python train.py --n_layer=12 --d_model=64 --n_head=2 --n_kv_head=2 --head_dim=32 --d_mlp=192 --vocab_size=8192 --activation="gelu" --norm="layernorm" --norm_place="pre" --norm_eps=1e-06 --positions="learned" --qk_norm=false --attn_scale=0.177 --bias="none" --tie_embeddings=true --parallel_block=false --init="normal" --init_std_qkv=0.0625 --init_std_o=0.0128 --init_std_up=0.0625 --init_std_down=0.0128 --optimizer="soap_variant" --lr=0.011 --lr_mult_up=1.27 --beta1=0.95 --beta2=0.95 --lr_head=0.0118 --grad_clip=0.5 --warmup_steps=200 --schedule="wsd" --decay_fraction=0.948 --decay_shape="linear" --final_lr_fraction=0.0 --batch_tokens=32768 --seq_len=1024 --doc_mask=true --train_tokens=134100000 --steps=4093 --dataset="wikipedia_en"
Each number is 50 + 15 x the weight over its row's rms, rounded and kept within 0 to 99. Layers, rows and columns count from 0. The size before them is the row's rms in percent of the matrix's.

# layer 9 attention query, 64x64, rms 0.287, rows 0-31, columns 0-63
085:56 58 50 53 51 32 53 59 32 30 41 55 30 38 58 49 56 42 76 79 59 39 44 61 51 45 50 61 41 57 35 56 38 63 49 36 67 41 27 20 80 35 39 69 51 44 38 52 53 58 48 70 59 88 42 89 63 54 53 32 48 83 52 24
084:76 60 45 56 64 28 22 30 50 55 34 69 57 25 43 48 39 27 44 35 62 63 82 60 64 48 73 26 34 67 61 52 59 46 50 58 58 42 47 30 55 37 42 45 39 35 59 61 61 64 61 25 41 15 22 63 63 62 42 53 77 48 38 46
103:53 69 79 55 48 54 28 76 52 32 77 32 25 49 40 48 57 49 49 18 59 51 48 65 50 46 79 25 72 51 60 63 57 61 61 59 71 42 48 55 80 45 22 39 52 54 52 38 65 46 46 64 53 25 59 46 16 57 58 57 74 45 53 39
088:49 49 35 51 35 76 88 74 42 47 22 67 26 53 49 43 49 80 54 56 78 63 46 40 63 53 56 59 44 56 37 49 25 61 59 55 65 59 55 51 46 71 41 54 69 46 50 71 10 64 64 46 53 52 53 19 77 64 60 47 52 61 41 41
099:56 30 38 40 61 68 65 62 67 54 57 78 75 50 66 65 43 31 52 25 65 48 43 59 54 28 50 57 56 35 61 38 35 45 54 51 35 68 52 49 52 76 65 47 74 51 47 48 47 63 45 83 72 52 57 52 39 50 55 99 82 49 33 41
092:50 70 64 51 48 68 61 55 37 52 35 47 51 32 75 27 57 49 64 48 51 48 94 43 69 61 43 41 27 55 48 39 52 07 33 51 44 34 27 56 67 76 55 11 69 56 72 54 52 48 42 69 53 50 56 36 62 65 57 58 43 47 65 40
082:22 50 59 47 54 56 73 60 74 51 21 19 47 47 54 37 64 49 63 65 44 28 53 42 48 47 60 41 53 44 59 61 42 50 52 50 20 60 51 47 08 46 78 50 45 29 32 49 57 60 46 60 51 54 54 53 45 66 59 41 68 74 10 19
093:50 42 40 54 34 54 40 44 85 36 53 55 61 28 55 58 51 46 74 74 24 51 59 69 36 53 77 51 44 48 42 58 53 49 45 36 58 66 61 49 84 59 42 56 48 66 38 33 62 47 75 59 52 57 10 37 23 72 33 41 32 23 47 65
088:67 53 65 41 44 52 40 63 20 53 70 56 60 46 51 25 34 57 53 48 43 23 49 54 42 42 60 50 77 50 64 52 41 57 54 56 39 60 50 46 57 49 69 60 39 49 46 60 36 44 68 43 64 30 60 09 93 83 42 46 51 15 55 24
098:40 44 45 44 86 36 77 49 42 45 79 66 67 66 87 38 70 57 71 49 84 54 46 53 56 64 42 28 38 55 56 59 33 46 65 42 43 55 67 58 61 28 36 41 33 59 37 47 42 61 51 43 45 66 64 55 51 69 71 62 66 25 68 37
095:49 33 44 69 62 59 65 39 64 28 49 58 44 38 41 32 51 36 61 58 37 61 50 35 30 59 43 65 40 79 66 49 31 79 54 51 52 56 36 42 34 27 69 12 77 41 40 42 42 37 52 86 52 51 70 57 47 32 41 49 48 33 28 77
090:42 60 32 40 45 76 75 51 53 62 37 84 26 56 53 37 50 51 48 62 35 54 72 58 56 43 27 65 30 48 21 55 50 29 76 43 60 81 58 59 42 43 46 48 48 22 62 48 41 77 65 49 55 69 66 63 57 62 61 22 72 43 44 38
085:57 35 75 30 52 63 73 68 50 40 44 37 40 42 48 49 43 58 53 49 54 53 71 70 57 52 36 09 72 41 38 44 33 66 22 54 51 49 40 36 15 61 35 66 43 64 38 50 35 59 25 45 49 63 44 29 49 69 47 79 45 67 78 64
083:32 55 35 42 62 51 58 56 37 46 35 36 40 26 69 77 45 93 52 42 41 79 56 52 64 55 49 38 75 08 56 75 48 50 38 47 45 54 58 43 71 17 60 71 42 39 48 54 56 47 46 51 64 51 78 48 53 39 25 55 38 39 57 49
093:66 69 58 42 47 34 43 38 48 61 43 51 35 42 36 37 74 53 70 39 60 45 53 73 40 68 53 55 29 58 39 28 58 35 66 29 60 63 62 67 70 35 53 66 61 60 29 65 49 21 96 62 64 74 50 35 60 56 33 44 53 63 57 81
094:75 49 23 45 31 28 28 58 67 35 44 52 50 41 63 62 34 52 47 12 47 73 55 51 48 63 63 77 41 41 25 55 75 49 66 38 29 61 36 40 34 38 50 54 53 39 25 26 37 64 43 27 51 43 41 31 65 65 49 35 46 68 70 51
092:70 53 61 51 96 52 43 53 46 52 30 82 25 77 70 28 34 56 48 58 61 39 38 36 44 60 37 51 57 45 44 85 69 55 57 57 41 56 44 53 46 50 45 38 52 45 43 59 68 33 42 60 43 41 57 83 44 55 37 34 36 84 29 56
094:40 62 42 63 49 66 32 41 36 66 67 47 54 38 23 55 65 26 45 69 39 50 66 34 13 42 61 46 52 50 28 36 35 43 75 30 36 35 85 49 75 68 51 51 59 70 42 41 40 49 44 32 46 47 51 51 50 64 40 17 56 64 22 43
077:52 43 32 45 42 23 76 38 33 40 47 55 38 28 43 48 59 17 31 71 39 72 64 49 63 50 73 50 64 67 52 55 62 60 37 35 28 76 53 62 43 72 57 44 39 52 48 27 45 52 29 36 47 75 61 36 53 23 74 60 73 38 47 65
079:36 57 79 55 51 25 36 37 54 37 31 58 77 50 65 44 42 60 22 41 73 26 72 30 60 44 50 56 58 53 56 35 34 59 48 51 50 73 62 49 51 50 41 62 28 62 45 19 32 73 34 55 53 72 72 55 28 69 52 58 29 62 26 39
090:09 54 51 63 48 59 75 58 64 27 51 55 55 53 86 33 45 47 48 67 60 35 38 71 32 59 66 48 38 50 53 59 33 49 39 46 45 42 35 49 40 41 38 47 19 50 66 36 54 47 27 37 62 34 58 36 83 41 57 70 47 92 42 48
091:49 50 66 76 42 39 66 31 70 48 59 37 41 74 39 39 44 46 41 27 51 56 33 51 70 50 19 46 68 47 36 72 32 52 24 52 53 52 45 60 54 56 88 62 54 67 59 63 53 52 74 41 64 47 54 87 18 69 43 57 74 51 41 51
099:60 70 34 45 47 40 48 30 47 89 47 51 62 62 31 59 59 64 74 51 18 65 51 69 55 74 53 66 60 52 45 64 59 65 48 55 78 49 68 83 54 69 28 52 42 45 25 47 53 35 60 66 47 16 40 69 60 60 41 31 48 47 51 36
091:64 53 31 32 38 37 13 34 68 47 47 16 51 65 37 44 61 51 32 44 52 53 49 44 43 42 55 43 39 54 37 76 26 35 49 22 73 49 63 55 42 66 45 59 65 14 53 56 41 56 44 08 71 45 53 57 60 25 53 49 32 44 36 50
091:52 57 60 37 55 45 57 67 55 64 64 70 62 52 51 53 35 60 50 58 56 70 43 29 49 40 72 45 42 62 47 52 58 26 72 57 63 15 64 40 45 68 71 72 56 62 54 33 24 20 64 38 35 31 51 49 25 55 59 25 48 71 89 51
093:49 27 31 48 68 45 31 66 53 44 58 25 49 44 41 56 51 50 58 62 70 59 54 39 51 55 56 40 33 23 18 65 47 42 54 28 75 61 34 31 45 51 73 24 41 53 45 44 21 47 29 76 38 36 54 20 45 50 51 73 80 34 40 43
080:35 23 73 54 67 79 73 37 65 43 43 47 46 35 44 52 26 51 45 25 46 36 64 51 35 25 26 67 41 38 51 37 46 54 56 45 62 47 48 43 61 71 61 71 60 37 67 17 52 19 57 57 54 65 53 45 82 26 69 68 58 47 52 51
099:53 62 36 61 42 26 38 41 15 58 45 46 49 77 47 66 49 55 67 55 37 53 49 67 43 31 59 48 38 66 43 63 88 70 75 31 72 35 52 80 24 51 63 38 70 53 52 51 60 57 43 36 74 52 43 56 18 67 28 47 37 56 44 48
074:47 59 60 58 46 66 58 44 77 44 59 36 61 53 45 42 59 35 69 59 62 74 49 66 52 41 56 24 26 64 53 51 69 60 48 42 22 69 60 56 65 41 49 57 64 21 62 58 65 76 46 75 28 37 79 49 44 24 28 43 42 73 51 20
086:39 67 38 53 64 21 43 36 53 66 59 38 61 47 59 29 46 44 38 61 31 69 52 51 55 49 66 44 72 34 43 44 51 54 60 62 80 45 35 54 58 56 48 93 64 29 72 45 60 31 79 49 23 43 45 38 42 92 59 52 47 61 47 70
094:38 17 51 51 43 46 33 42 56 89 56 60 24 59 51 73 46 60 91 46 22 48 53 35 42 48 59 44 44 53 65 30 63 49 59 36 41 71 31 47 78 46 41 27 45 63 52 52 66 46 51 16 45 27 32 58 54 59 68 48 62 55 38 42
100:52 36 68 29 60 41 39 73 50 55 79 44 73 78 31 58 52 48 26 39 38 58 59 35 58 70 59 41 65 44 73 40 64 24 54 66 51 55 51 53 78 38 57 64 85 60 43 47 59 68 30 41 61 36 11 58 52 60 53 59 48 70 48 59
# layer 9 attention key, 64x64, rms 0.29, rows 0-31, columns 0-63
080:25 66 60 51 21 81 72 49 70 29 66 43 50 57 41 73 43 38 47 48 53 73 62 65 27 49 73 63 39 61 64 44 59 40 53 53 44 53 38 50 29 56 28 58 41 50 32 47 29 53 63 53 56 26 40 53 60 50 51 30 46 99 64 56
090:49 47 45 66 54 52 45 21 60 47 66 30 58 58 18 73 44 25 62 35 56 59 44 35 48 53 23 28 20 71 61 50 40 76 67 58 48 75 38 41 44 52 50 35 48 45 50 43 73 61 31 25 36 22 61 61 35 56 54 58 56 34 27 68
107:26 78 79 60 41 39 29 59 56 64 64 47 38 42 28 49 38 45 58 20 29 37 59 45 52 47 79 46 58 36 70 43 60 46 47 59 40 54 65 48 69 46 32 33 36 79 42 59 68 23 28 61 41 34 41 60 28 63 47 56 44 26 41 27
088:36 49 42 53 51 74 59 56 52 37 41 77 57 56 54 49 27 37 45 68 69 49 66 60 49 44 72 89 29 60 42 46 35 43 67 47 67 61 38 53 41 57 53 56 36 60 34 41 19 79 87 42 60 62 42 32 63 32 80 44 71 45 62 48
084:32 40 30 31 63 81 46 25 63 24 16 47 65 27 80 47 38 43 63 51 37 55 53 55 65 49 46 57 54 39 37 45 57 48 63 63 48 54 75 46 40 25 39 57 33 30 53 56 48 39 26 32 73 45 38 43 37 43 72 84 48 55 36 48
087:30 62 70 48 37 57 49 28 45 49 39 51 63 66 65 30 66 48 57 43 53 42 59 31 28 76 48 39 43 78 53 50 33 14 09 53 41 46 71 41 44 31 54 45 67 36 52 22 61 52 48 77 27 61 72 44 37 37 56 58 62 41 50 32
087:33 28 50 32 24 21 61 30 38 40 51 21 40 38 66 47 25 30 43 63 72 35 45 50 46 57 90 56 71 34 44 42 56 38 43 77 46 53 79 48 34 64 51 52 53 59 28 44 40 56 47 63 43 57 36 33 53 39 52 50 74 77 52 45
094:36 54 45 46 63 45 48 38 55 63 67 55 53 27 32 54 56 74 66 70 45 46 30 48 14 56 43 66 34 24 25 56 35 50 75 45 54 66 63 74 83 60 55 59 46 40 43 38 47 67 39 64 35 74 27 48 37 85 38 46 53 55 31 42
080:57 51 48 51 80 60 19 80 27 50 44 44 56 56 57 44 50 57 78 50 60 56 58 31 45 48 77 42 44 27 49 40 56 65 75 64 34 53 49 40 58 22 68 30 68 59 33 30 49 50 42 62 53 60 81 53 60 45 71 16 35 52 30 53
093:26 38 68 18 62 46 58 62 60 24 51 30 63 63 53 25 56 57 54 58 59 64 48 34 79 66 56 53 65 71 74 69 44 22 37 42 51 72 69 59 44 50 46 55 72 57 32 52 45 57 32 45 51 64 29 51 32 50 44 35 58 17 57 76
091:39 49 39 34 40 44 45 35 66 45 41 62 68 38 62 33 31 39 47 71 42 58 25 51 61 75 73 71 39 51 61 25 45 58 60 55 38 34 50 53 53 63 37 58 15 55 62 44 41 44 51 74 69 40 31 36 53 14 31 26 56 29 35 79
086:38 65 23 50 54 57 73 22 55 41 49 66 69 27 51 38 31 54 34 40 68 47 74 69 62 37 29 69 34 31 40 69 42 49 52 53 64 57 51 70 26 55 44 27 72 45 48 48 32 65 66 61 62 62 35 32 61 33 58 29 66 77 68 51
080:40 48 60 37 45 42 29 53 41 35 41 57 45 89 67 59 18 55 42 34 56 24 41 49 36 44 66 64 50 55 47 54 57 64 21 26 54 51 58 53 37 32 26 59 39 46 59 50 37 39 29 39 56 71 27 25 43 86 51 30 65 50 25 44
087:16 53 44 24 65 15 30 71 45 35 41 30 27 50 71 60 38 64 51 31 63 29 60 84 15 48 57 56 53 46 40 72 45 55 36 46 44 36 66 37 72 50 45 55 58 59 68 56 63 46 42 46 50 37 54 51 48 21 60 30 41 52 39 53
092:42 62 56 58 35 52 28 43 22 51 49 39 57 31 50 50 56 57 80 45 48 46 61 57 56 46 22 48 07 59 47 33 23 44 36 26 52 73 54 69 51 53 55 57 34 50 29 47 51 25 79 41 52 57 64 63 67 53 44 48 40 59 41 94
092:70 60 27 48 24 38 70 66 59 53 63 60 45 59 49 63 36 67 56 50 62 64 50 26 54 52 01 45 16 16 34 43 41 68 48 52 61 63 31 24 46 51 33 64 32 57 37 48 66 63 35 34 42 41 47 58 63 45 64 45 37 54 68 52
094:35 68 59 39 64 38 33 35 54 46 76 60 59 49 47 39 34 46 72 41 70 35 34 44 17 42 39 48 61 62 61 62 80 40 48 50 56 35 55 44 45 45 56 54 35 80 54 55 52 29 57 50 30 29 39 48 86 36 42 41 59 61 84 84
104:42 64 53 60 42 83 44 49 43 63 60 33 70 28 33 68 82 37 43 83 55 59 69 54 48 62 36 43 61 40 45 37 32 46 60 25 47 56 53 50 82 36 49 50 26 73 53 27 47 51 45 21 40 27 51 40 44 68 30 34 69 54 61 40
087:24 57 35 47 35 42 50 36 41 49 53 64 75 42 55 62 59 54 18 75 78 65 48 58 65 53 79 67 47 73 44 64 75 58 66 73 41 78 36 80 41 49 56 41 57 31 60 58 55 29 33 50 57 51 33 57 42 48 69 27 72 52 44 45
084:32 54 51 18 30 41 57 43 64 64 35 70 74 48 32 46 53 45 44 56 44 44 64 34 51 47 51 40 86 58 56 28 57 46 22 65 44 34 51 52 51 59 69 47 39 66 52 29 22 47 30 28 44 56 49 53 30 57 91 52 36 75 49 74
083:42 29 28 64 35 62 70 75 87 41 39 47 47 49 61 44 50 21 70 64 47 27 31 51 33 43 58 49 67 63 76 65 53 51 28 51 60 44 22 22 47 46 55 47 37 62 52 49 43 43 51 76 33 63 52 47 37 37 39 74 33 74 37 59
082:77 63 65 61 53 34 25 44 40 57 12 37 56 37 49 25 45 49 65 27 40 74 39 37 53 56 60 61 32 55 68 59 39 42 39 41 18 41 48 57 58 55 51 43 62 66 45 68 56 69 69 36 48 40 36 66 06 57 40 58 59 72 42 36
091:71 68 51 49 72 53 75 40 32 55 60 45 43 39 64 46 53 69 69 41 55 40 41 64 29 50 43 67 48 40 48 39 58 58 74 43 61 59 49 66 71 76 24 14 60 57 37 45 52 38 71 49 27 31 80 52 41 66 61 39 75 43 55 19
087:55 36 23 66 46 20 62 56 66 49 62 37 50 49 21 45 31 63 59 38 38 87 54 40 55 58 60 51 54 60 58 68 42 53 66 18 53 90 53 53 49 46 69 52 49 28 74 57 52 53 60 46 64 55 69 42 39 14 50 63 47 43 53 23
092:68 74 50 55 63 28 74 62 30 38 48 54 57 67 42 46 75 72 54 66 49 58 57 30 60 50 58 35 45 56 36 49 50 44 61 66 64 44 54 31 50 58 59 79 49 79 69 26 37 36 54 24 48 42 48 66 78 91 39 46 70 52 48 31
092:44 32 37 38 37 53 61 63 56 41 41 61 58 21 53 54 45 51 40 58 36 46 56 40 60 61 58 38 33 45 49 87 52 26 71 32 42 52 68 36 50 66 53 46 33 52 57 57 45 47 52 49 55 27 49 07 65 66 83 41 53 09 22 59
087:60 34 56 40 28 84 67 23 76 55 30 51 35 46 57 41 79 44 65 58 45 42 53 43 54 40 51 47 39 53 56 75 40 69 51 40 56 47 44 35 89 67 37 57 56 46 44 25 70 28 72 63 65 69 44 71 72 44 72 61 46 62 45 44
102:41 46 69 67 13 48 60 45 44 60 41 77 51 54 46 52 50 58 62 45 63 66 58 72 46 28 42 32 21 32 61 53 68 59 79 24 70 23 53 53 34 60 62 35 47 58 61 65 45 65 27 35 55 34 84 65 39 55 32 56 62 44 65 42
082:32 54 64 70 54 29 34 44 58 28 32 39 56 20 47 73 48 43 63 60 47 32 44 48 58 64 89 43 49 52 35 35 66 36 06 57 58 59 57 36 28 50 43 44 37 27 67 33 60 65 66 39 61 30 43 52 45 32 41 37 36 32 63 56
086:53 59 49 56 38 28 59 49 71 58 64 12 64 50 34 45 64 30 53 37 32 31 43 53 61 53 31 49 45 24 47 53 38 56 70 41 47 60 26 24 55 52 46 80 70 58 72 55 52 46 76 29 27 54 75 50 39 88 62 56 39 53 50 61
086:51 30 59 52 66 40 52 55 60 92 51 64 35 64 62 71 46 62 81 43 56 34 63 47 56 53 48 36 34 61 64 43 44 52 58 58 58 35 50 54 60 22 06 43 74 44 45 30 60 45 44 40 31 16 26 56 32 51 34 50 54 66 67 55
097:50 22 66 37 61 40 47 56 64 44 63 29 41 54 66 63 64 62 30 38 49 42 49 22 53 54 24 18 42 39 71 34 37 47 58 50 38 58 45 58 61 26 76 58 36 55 62 32 48 48 46 37 44 28 49 74 42 76 50 60 13 43 65 22
# layer 9 attention value, 64x64, rms 0.326, rows 0-22, columns 0-63
110:32 47 68 37 54 62 57 86 44 25 25 92 47 36 61 45 42 56 43 44 50 38 52 37 80 54 42 44 55 36 43 76 48 75 39 76 46 47 44 44 65 60 36 64 63 44 68 43 59 33 64 72 51 69 66 75 22 47 55 50 46 63 58 41
084:60 64 43 45 42 59 36 14 52 45 67 54 69 54 35 42 48 57 25 64 49 65 32 41 38 74 62 56 75 50 63 46 49 66 50 11 38 31 86 67 47 48 71 54 65 34 62 44 56 59 53 43 60 34 32 50 58 64 49 65 79 68 28 65
088:59 58 41 56 59 57 85 79 55 45 67 60 42 48 61 71 64 43 53 47 59 75 58 47 49 66 49 16 70 73 48 36 55 61 36 69 47 48 13 69 77 57 75 55 27 51 58 61 54 46 42 52 62 79 36 64 32 52 45 52 31 72 49 56
119:46 62 87 70 66 70 99 58 53 28 45 60 66 43 46 13 55 60 72 35 38 43 51 55 62 45 24 46 41 40 45 42 55 59 57 54 46 56 48 71 60 66 61 54 29 37 70 45 56 52 37 53 42 46 66 58 46 54 43 32 61 75 75 48
087:59 53 37 48 16 78 62 57 72 30 48 35 78 60 55 59 29 62 44 56 63 36 46 52 58 59 32 29 28 47 36 85 43 67 22 47 50 36 51 41 62 63 54 55 34 60 63 50 41 62 52 36 32 25 31 61 31 62 60 51 31 76 34 56
096:57 46 67 60 36 59 46 51 52 23 45 62 67 45 56 27 54 40 93 46 50 27 61 45 46 62 22 40 39 47 57 52 71 42 40 59 47 29 32 53 61 51 36 78 57 44 41 30 63 22 57 76 64 69 59 68 75 42 66 32 28 44 31 43
090:28 29 69 49 34 70 55 52 51 60 24 29 33 34 54 30 25 47 22 52 68 70 43 76 48 43 49 36 46 40 56 58 34 50 49 78 72 50 61 72 24 44 60 40 46 49 66 55 28 51 61 64 53 42 74 60 24 63 32 42 47 75 53 61
104:55 48 34 82 59 49 42 40 32 69 70 45 48 61 41 82 38 61 44 55 27 48 51 47 42 31 41 50 55 77 39 30 39 59 71 36 64 77 52 57 26 46 19 57 51 59 27 64 67 39 36 64 43 77 64 42 69 41 65 50 25 33 50 34
090:64 32 72 60 65 69 58 48 19 37 37 65 24 47 46 53 44 18 54 29 35 49 35 54 75 71 70 67 53 51 67 52 20 26 71 62 34 32 50 52 41 57 62 50 40 60 63 36 36 60 43 34 51 24 56 68 51 32 62 65 45 50 45 29
084:21 71 44 64 60 70 47 66 53 61 36 31 50 56 45 53 50 50 60 48 19 34 29 22 71 49 35 52 34 51 50 33 64 60 33 61 79 71 31 55 43 56 70 38 59 58 48 51 75 35 23 30 87 65 49 67 27 55 54 52 48 43 47 50
088:57 26 41 56 42 42 34 78 61 66 59 28 46 61 81 60 49 03 64 55 34 60 48 69 67 46 47 45 75 42 57 52 59 45 43 27 29 36 64 68 49 50 48 43 63 66 48 45 50 69 59 37 26 38 56 33 80 52 36 34 60 69 40 53
093:39 33 47 36 59 62 51 46 55 52 24 46 33 63 53 47 59 46 52 62 53 53 17 47 55 64 42 67 41 28 16 76 33 40 15 38 59 43 67 42 27 52 74 42 08 35 46 55 55 29 59 45 48 60 56 69 79 67 39 52 39 62 51 56
099:50 81 46 62 33 47 61 56 49 66 57 88 51 45 60 50 13 62 26 65 49 40 56 32 69 37 48 61 41 49 59 41 05 24 29 68 50 27 52 66 65 54 36 53 37 51 60 41 73 46 53 30 51 46 44 40 43 34 26 49 57 65 48 56
083:40 66 40 41 40 51 58 37 42 51 52 61 67 58 73 28 51 33 50 56 46 41 36 62 38 64 50 25 42 41 54 15 25 60 72 59 79 45 17 49 72 49 61 30 66 48 25 50 65 52 57 19 33 42 53 62 60 38 26 51 30 42 69 30
091:67 64 42 28 44 40 75 50 30 66 43 55 15 36 44 49 43 59 50 34 62 47 37 42 65 35 72 67 46 01 29 61 41 40 30 34 41 38 32 47 49 47 29 51 78 68 46 35 42 39 51 52 37 26 35 64 51 58 50 65 35 59 46 68
085:29 61 58 45 43 50 76 46 58 77 37 59 39 46 29 28 54 38 78 70 50 32 60 49 27 67 36 65 56 33 59 42 58 64 64 60 45 47 57 73 03 47 54 45 55 62 60 56 51 78 69 41 27 58 56 46 48 19 56 41 28 47 40 38
094:25 74 69 71 47 45 53 29 61 39 67 48 44 69 47 36 51 48 82 47 61 44 71 44 67 40 41 38 70 60 38 32 22 57 62 75 66 42 47 79 32 51 60 35 44 34 51 36 66 70 58 68 74 61 30 36 53 35 49 45 31 33 31 62
075:71 54 59 50 31 36 38 23 50 16 50 59 67 45 54 67 55 35 58 26 64 53 47 55 35 34 55 55 16 54 35 66 53 83 51 74 41 45 46 52 58 39 67 87 50 47 48 57 83 53 31 73 31 56 62 40 38 67 57 41 55 35 53 40
102:47 48 16 70 65 62 47 52 24 51 64 48 65 51 18 37 60 59 72 47 66 54 42 49 57 59 86 62 64 59 55 35 47 47 66 60 39 64 57 42 16 42 35 50 34 61 45 30 66 73 47 52 50 59 35 58 17 68 38 75 31 66 48 54
095:50 60 44 74 65 76 53 51 61 35 65 65 39 15 58 50 50 62 63 62 56 39 55 59 62 52 33 40 21 33 55 63 44 64 54 64 56 19 71 59 33 36 67 54 63 34 63 41 72 31 51 27 40 42 85 47 63 60 29 42 49 68 78 48
099:73 53 58 64 50 59 61 30 26 74 56 57 68 24 88 39 21 41 64 66 37 40 56 40 65 61 77 45 73 31 42 54 54 33 26 33 48 57 34 44 34 43 39 57 40 38 67 76 40 54 44 64 44 56 48 70 52 75 51 53 42 29 42 35
086:51 44 32 33 40 56 30 20 49 61 88 52 55 39 47 56 74 34 58 46 45 68 27 33 75 48 71 40 37 62 48 38 41 52 43 65 60 53 35 65 68 69 33 55 38 41 43 52 69 68 50 56 53 49 59 06 59 63 74 32 48 28 36 43
097:54 44 36 64 34 63 68 46 36 42 32 79 70 51 45 39 60 74 34 33 32 78 40 37 39 37 45 30 40 50 72 27 44 35 60 58 35 77 37 41 52 67 62 45 62 42 38 45 81 41 65 66 77 73 46 37 35 39 47 49 59 43 24 65
# layer 9 attention output (transposed), 64x64, rms 0.282, rows 0-21, columns 0-63
119:67 63 59 57 61 49 67 41 65 39 41 54 46 54 58 48 67 41 53 60 67 36 84 61 41 44 35 40 26 38 57 64 49 54 44 59 71 59 46 56 56 68 61 47 26 56 51 47 27 28 42 26 30 38 68 79 62 54 51 00 55 76 38 35
096:28 33 34 47 36 56 56 70 49 83 58 38 64 33 46 82 33 68 45 55 49 41 58 48 44 36 59 26 36 52 24 26 47 31 71 55 43 51 65 45 72 47 29 43 52 33 28 24 37 60 53 50 55 46 59 47 53 41 51 84 19 32 57 39
090:63 38 75 50 50 57 26 39 52 57 40 48 72 45 38 38 62 61 61 83 39 25 43 02 33 36 32 49 42 42 48 44 65 42 48 60 52 31 63 58 43 54 63 41 64 69 44 54 42 67 75 65 36 13 67 41 47 55 38 33 37 63 69 43
135:41 63 61 49 74 48 34 49 35 29 37 69 42 36 50 65 54 49 44 44 70 36 52 55 38 48 43 68 32 72 35 65 48 50 33 80 49 56 31 45 39 53 51 36 65 56 56 54 55 54 69 50 50 69 32 71 55 36 42 00 41 64 22 44
088:41 27 43 49 92 61 57 49 88 56 40 72 41 23 48 46 17 66 49 45 46 59 64 31 57 47 61 65 57 36 38 35 67 50 58 77 36 57 53 47 57 45 58 33 67 55 47 37 43 54 39 54 53 38 65 46 82 63 33 30 69 35 62 29
099:32 73 76 42 70 32 51 40 35 36 46 49 46 28 56 50 61 33 37 66 40 60 53 72 40 31 52 60 46 77 54 50 53 71 41 51 67 64 43 71 48 20 28 23 23 40 69 51 70 39 54 67 50 33 55 59 48 45 32 21 66 71 38 58
091:64 67 44 40 94 36 57 41 40 32 45 48 52 64 48 49 62 65 56 33 48 29 47 28 66 59 44 49 39 61 74 76 39 48 38 62 23 46 43 38 68 74 44 64 50 60 42 81 44 60 28 26 37 30 44 77 50 30 61 55 34 43 59 31
102:45 40 37 34 39 35 26 24 45 61 67 66 55 95 51 34 71 39 62 40 37 75 51 71 39 56 62 38 64 50 40 34 68 51 50 52 48 42 62 62 42 42 45 46 54 67 45 37 70 40 72 55 69 49 06 58 38 62 31 61 69 54 60 65
097:15 57 32 55 36 50 47 79 71 31 52 54 59 76 49 54 33 63 39 67 67 60 77 42 36 45 44 58 47 27 53 60 24 91 51 52 46 58 19 37 53 59 46 50 53 35 56 43 33 57 46 37 53 48 40 48 64 52 42 21 34 67 50 80
079:79 26 58 69 51 34 49 27 63 38 52 90 67 51 66 55 60 67 58 50 60 64 66 61 40 58 34 58 53 64 47 61 35 39 55 36 63 47 47 38 58 52 59 49 44 55 35 51 29 82 81 54 21 36 52 47 74 54 68 55 44 73 59 79
080:65 49 52 71 29 59 62 41 20 56 53 53 54 54 36 57 30 62 31 41 54 72 48 40 50 59 51 58 63 51 45 78 75 71 67 65 51 77 33 28 62 64 48 63 51 33 50 47 52 52 67 32 78 40 52 47 62 34 66 64 24 16 80 48
105:54 42 64 68 46 40 64 46 57 39 70 27 63 39 68 70 36 67 49 23 60 53 56 45 38 48 36 44 14 55 73 66 64 52 49 42 43 43 33 61 67 45 41 21 81 74 62 38 43 83 38 27 43 49 39 48 44 54 54 42 84 34 48 38
098:30 36 46 50 68 60 52 46 56 40 30 35 73 27 32 55 75 43 52 74 67 45 50 30 32 52 82 36 46 44 47 63 49 87 80 38 60 50 58 51 65 65 70 55 42 53 50 37 41 46 57 44 69 49 63 62 43 42 66 41 60 39 47 03
101:47 35 58 74 48 58 40 43 64 32 42 37 37 39 06 66 54 40 60 60 25 48 48 51 48 50 52 63 58 60 24 50 80 56 31 50 27 40 52 49 33 55 35 54 28 59 36 43 40 57 45 57 66 65 10 34 61 36 48 45 43 79 19 59
093:56 49 54 43 24 60 27 33 78 22 40 48 23 37 53 56 25 57 66 61 29 41 75 55 44 60 58 34 47 60 75 54 66 72 55 43 52 68 45 61 52 72 26 42 34 14 44 68 54 43 57 33 43 45 53 63 44 46 60 39 73 29 38 33
083:60 60 50 64 54 53 30 62 29 29 73 28 79 71 32 48 72 52 26 22 49 57 60 59 68 69 56 39 79 47 38 35 32 62 41 43 35 20 38 46 79 53 38 41 57 48 39 40 54 34 47 56 67 30 63 68 31 52 50 38 67 53 56 65
103:57 51 48 58 82 52 47 40 40 49 38 30 62 49 48 68 78 52 54 56 51 57 40 46 19 49 60 82 52 64 39 43 24 72 55 49 38 36 35 53 72 33 49 70 45 74 37 60 66 41 62 40 56 78 52 63 32 29 46 37 47 95 68 51
080:49 41 40 60 52 59 60 48 79 47 56 41 51 71 58 29 63 74 37 67 51 57 23 60 38 48 37 60 51 56 60 52 53 25 56 19 84 54 67 27 65 30 47 43 43 44 39 30 58 26 47 70 44 67 52 64 79 17 45 39 50 39 44 25
099:56 38 53 42 43 27 32 49 56 71 59 60 63 62 48 49 34 64 47 76 25 62 69 38 28 43 71 37 83 62 85 28 35 52 60 55 46 40 41 46 50 63 68 50 74 42 28 54 38 37 52 44 74 62 81 41 55 28 72 58 56 51 47 67
094:54 49 53 51 47 25 58 57 57 32 27 66 65 59 37 46 44 38 39 37 52 52 39 61 30 60 83 71 79 53 47 75 72 30 43 60 60 43 54 47 66 64 52 41 41 62 59 65 27 68 52 76 78 72 34 54 53 37 58 42 59 40 12 27
087:50 55 48 31 41 42 53 69 62 28 67 42 21 49 31 56 59 53 38 49 69 59 54 68 47 37 25 49 18 65 52 64 63 65 85 63 51 37 60 69 36 84 70 42 48 32 45 48 52 59 61 23 27 51 67 43 62 39 59 39 76 46 65 67
090:38 29 46 56 58 43 46 57 62 81 46 50 46 63 41 31 30 63 38 33 35 25 60 40 25 38 29 58 64 61 53 38 54 61 63 52 52 23 71 50 58 10 61 56 43 59 52 47 68 17 55 56 61 41 34 39 50 43 32 92 34 51 60 48